Part of a small language model's weights.
Architecture: RMSNorm before each block, rotary positions.
Training: a variant of SOAP for these matrices, 145M tokens.
Each number is 128 + 32 x the weight over the matrix's rms, rounded and kept within 0 to 255. Layers, rows and columns count from 0. Numbers have three digits each.

# gate: layer 6 MLP gate, 704x256, rms 0.142, rows 17-41, columns 128-159
# up: layer 6 MLP up, 704x256, rms 0.145, rows 17-40, columns 128-159
# down: layer 6 MLP down (transposed), 704x256, rms 0.137, rows 17-40, columns 128-159
gate17:137149068087134131137126109157139131128081148158121133145107164178100124129108127198146138148168
up17:139115109131179166159089133120035151153093174107125105104114087087144056183176123122138130173097
down17:152128108122132146075073131102106128122130151119092238176148149153109167141184151133181156155103
gate18:070076119178162162098133154120138119119151155124117129134140176114170159156161129133182109098124
up18:132080149221123073144158140149105077079143140130139162113097174089136149170139140120114163160124
down18:153102122128070140137131081130157178142121087138133140074163069122127145173091191121159120161084
gate19:107157131110085097159112072101098035064091099094114167081179127142084169119098206127143104182169
up19:154141121147119128106108085125089176141146160098207146147056130130139112101159102125128151166113
down19:167118175150097144063180109124053136154115109134090105102189171128062053125101144153159141121126
gate20:053103157183249189147087138120126082074067129097102138143155202141144099124135174184175094102111
up20:157147082106145112109077121114062149116130115100111107154166031142136018135146199038105153106153
down20:139062135118082162159130175100128095142188070105154043138172096161081111139129095140099159121082
gate21:123155125147233122051149203208149152142086106096132089137095151123133125143162108073123093121177
up21:165130068148143115128093185044094140188084103173148148133124148093172122113101076115162162118078
down21:120090123124137124102053149090185134132116158128142137192088140064112093083142086127115106112091
gate22:144081129145115094123126124115159128101118139152111090164108114174045115093100124117144151156090
up22:112057119177125160125096135115120162197126164081062144141112087158129139154144141176158134125095
down22:152120104144166085091089164061160136128135119118145128165142114106118144142151109080095122125129
gate23:138100105149160116102163159100175147038115085133088170096118156152122059146176132136137134134136
up23:124145103130091099117099159091160168144187155158133128078192117136139123167134139158133154120170
down23:134181109070147114143159175135082055155162119112086005168142095183178118129088140124145126043169
gate24:067129156042187111109123148102100203129137157125115098168105110119125120086122115124162142166158
up24:164152117158127156155143104141140103111143136140147115128145117111150115174088167109127100112151
down24:153141099166111116087170120129075115114106127165140189141134152055101109164105103153139131101131
gate25:139158169126109143139132102092130094141100113149117110117116094137147113130142122112116114115157
up25:148134146111137153150114155072175111155155152156144098088138122118178080136099177115121131137132
down25:159194138099141079083137168104139124121153123132093126101149105148098119126109057128166097104076
gate26:150202065082135115120140115147100133129140143083110146114042109122043192128147119115126109102090
up26:113128099152142086065082118138112089144116066146104111127148160171102101113153112116222149118064
down26:130110104073124086141187057120091123098095087152117099103089141073100132103094111107132117096172
gate27:119074109153107133100105120147137185099119153150118169131158149072106086032108162166060138180172
up27:175127134149119152188152122130120102167152088166141103066147076117121125159088155182125117126116
down27:137134164115121114123158121147142134120110102168095176075156174136086131117075121113174112132114
gate28:113076157158131108180147119171131194099127125179123112173085109155116110101159138102148147164173
up28:105141142088098162117121136130088137130114151119148087138119080096144167115191190131155127132068
down28:161104178109169135188102175092135110098163084189095142118060072178126182119112161099104137083088
gate29:179153164110152112121151118127087149126136128174166194135107138152182146120147140142164121122081
up29:082179229072162089067150114149085105116106080129160119143129090144132170096168200108145149057055
down29:109133197137187172095126125097046162155110138089105089174139061144060095080107118109125159140162
gate30:111107092126187060186144139141202122141094043189148073161131185119137129137111103164101181190107
up30:039161124101102124109175080093119146133161110087135096169139112123164149187090127086142131109105
down30:134112099133156151103132165173150153147099090114118110134112146159136117113109100095104119151132
gate31:124139115145072138122123069142150165136152120142104113117156112145104130120087074133194104073171
up31:131094142078171159140175097152181125113118082141118159092092083107113098112131147141156176140154
down31:126090178148155155184112122086095142139102091148096046126105158111140137135083131165157122139079
gate32:149149120136110161146127154148142115083152153102098127171135099172089120183067058198118117161115
up32:094092100161126148114120127077104178075120100093148154140131195115133109128102192136108144094098
down32:103171163110155135150136102154118174078111150134131108094170173106124165143137162085083151165152
gate33:191126176140158132070136131110116112130131076100120085158132131112145100119156114160206111190146
up33:035135197126106187102085106111118104096058107153135128115128102061097118121114128104163151140098
down33:094174131162116107093083130165095126140110111200132175158153088101213164142162157180163112166117
gate34:168146125169188106148108109113023097116124130128086129154136105140154087167130172185146128086157
up34:163150097160153127136098182160130096115072096122128099100078142130173145152128094179122079161169
down34:087113143126116165150087079106128202137094139146123069141138159131126121089109155137138107114120
gate35:130157095126063090241135141134130167117221165179164167086124120181129159109157157150108106136099
up35:104146066119173135130151078152149172141056195106158130186085089138150087140148195091171140237100
down35:176170141090090071186105136199120150124230120138145163107167126155119112056206149130114133044093
gate36:132128084083136189142169137142113097079166100148031072133110063184190045095231132229110091099122
up36:137062123115128146044114085145079151141112121115094044202130132142102070130089143059129137148164
down36:205109107148088101112122084196173150088184139150094103150151131125062217116069160089175138125099
gate37:151145130134171154097128093127111070167125131182145165163107125149124146143119061093155138126136
up37:122091108147109151111070190109110155078174140090137088120123157141075102103153138110116124137137
down37:141086139168156123093102116126148152115134114140180151086198137128064113154153077163151131105166
gate38:161125161133162119104118103086172122154120128173108145137106071136132153140115149136115161085162
up38:149123077115138123096088136104095173048176116113165162181126180139112080139131169118105156129072
down38:068157085099144120138060072141162099159130102115139151123134097129127150105129124202138127101147
gate39:149123096139102059057103073110097153129099170117158110144046134143140163144107166085089136155117
up39:095153076149154136132126067154109137125118183120127089171096169151133133160047146182060145098148
down39:088125128117151139116139123168089087155164136150122042129146109070101112095153133189131126139136
gate40:172127148111136152101126110119141096103119141111108142138138161131159137089110095146172123136098
up40:152096151126132120080079179203080110130162145128112144120130132166093145102131164157165089065128
down40:175126151173095145109162107107084091124104124142204077155112145098091132145080151180103115176118
gate41:173137137174141144137158132128084139069138136142138111134108135192125110156128162135099109109105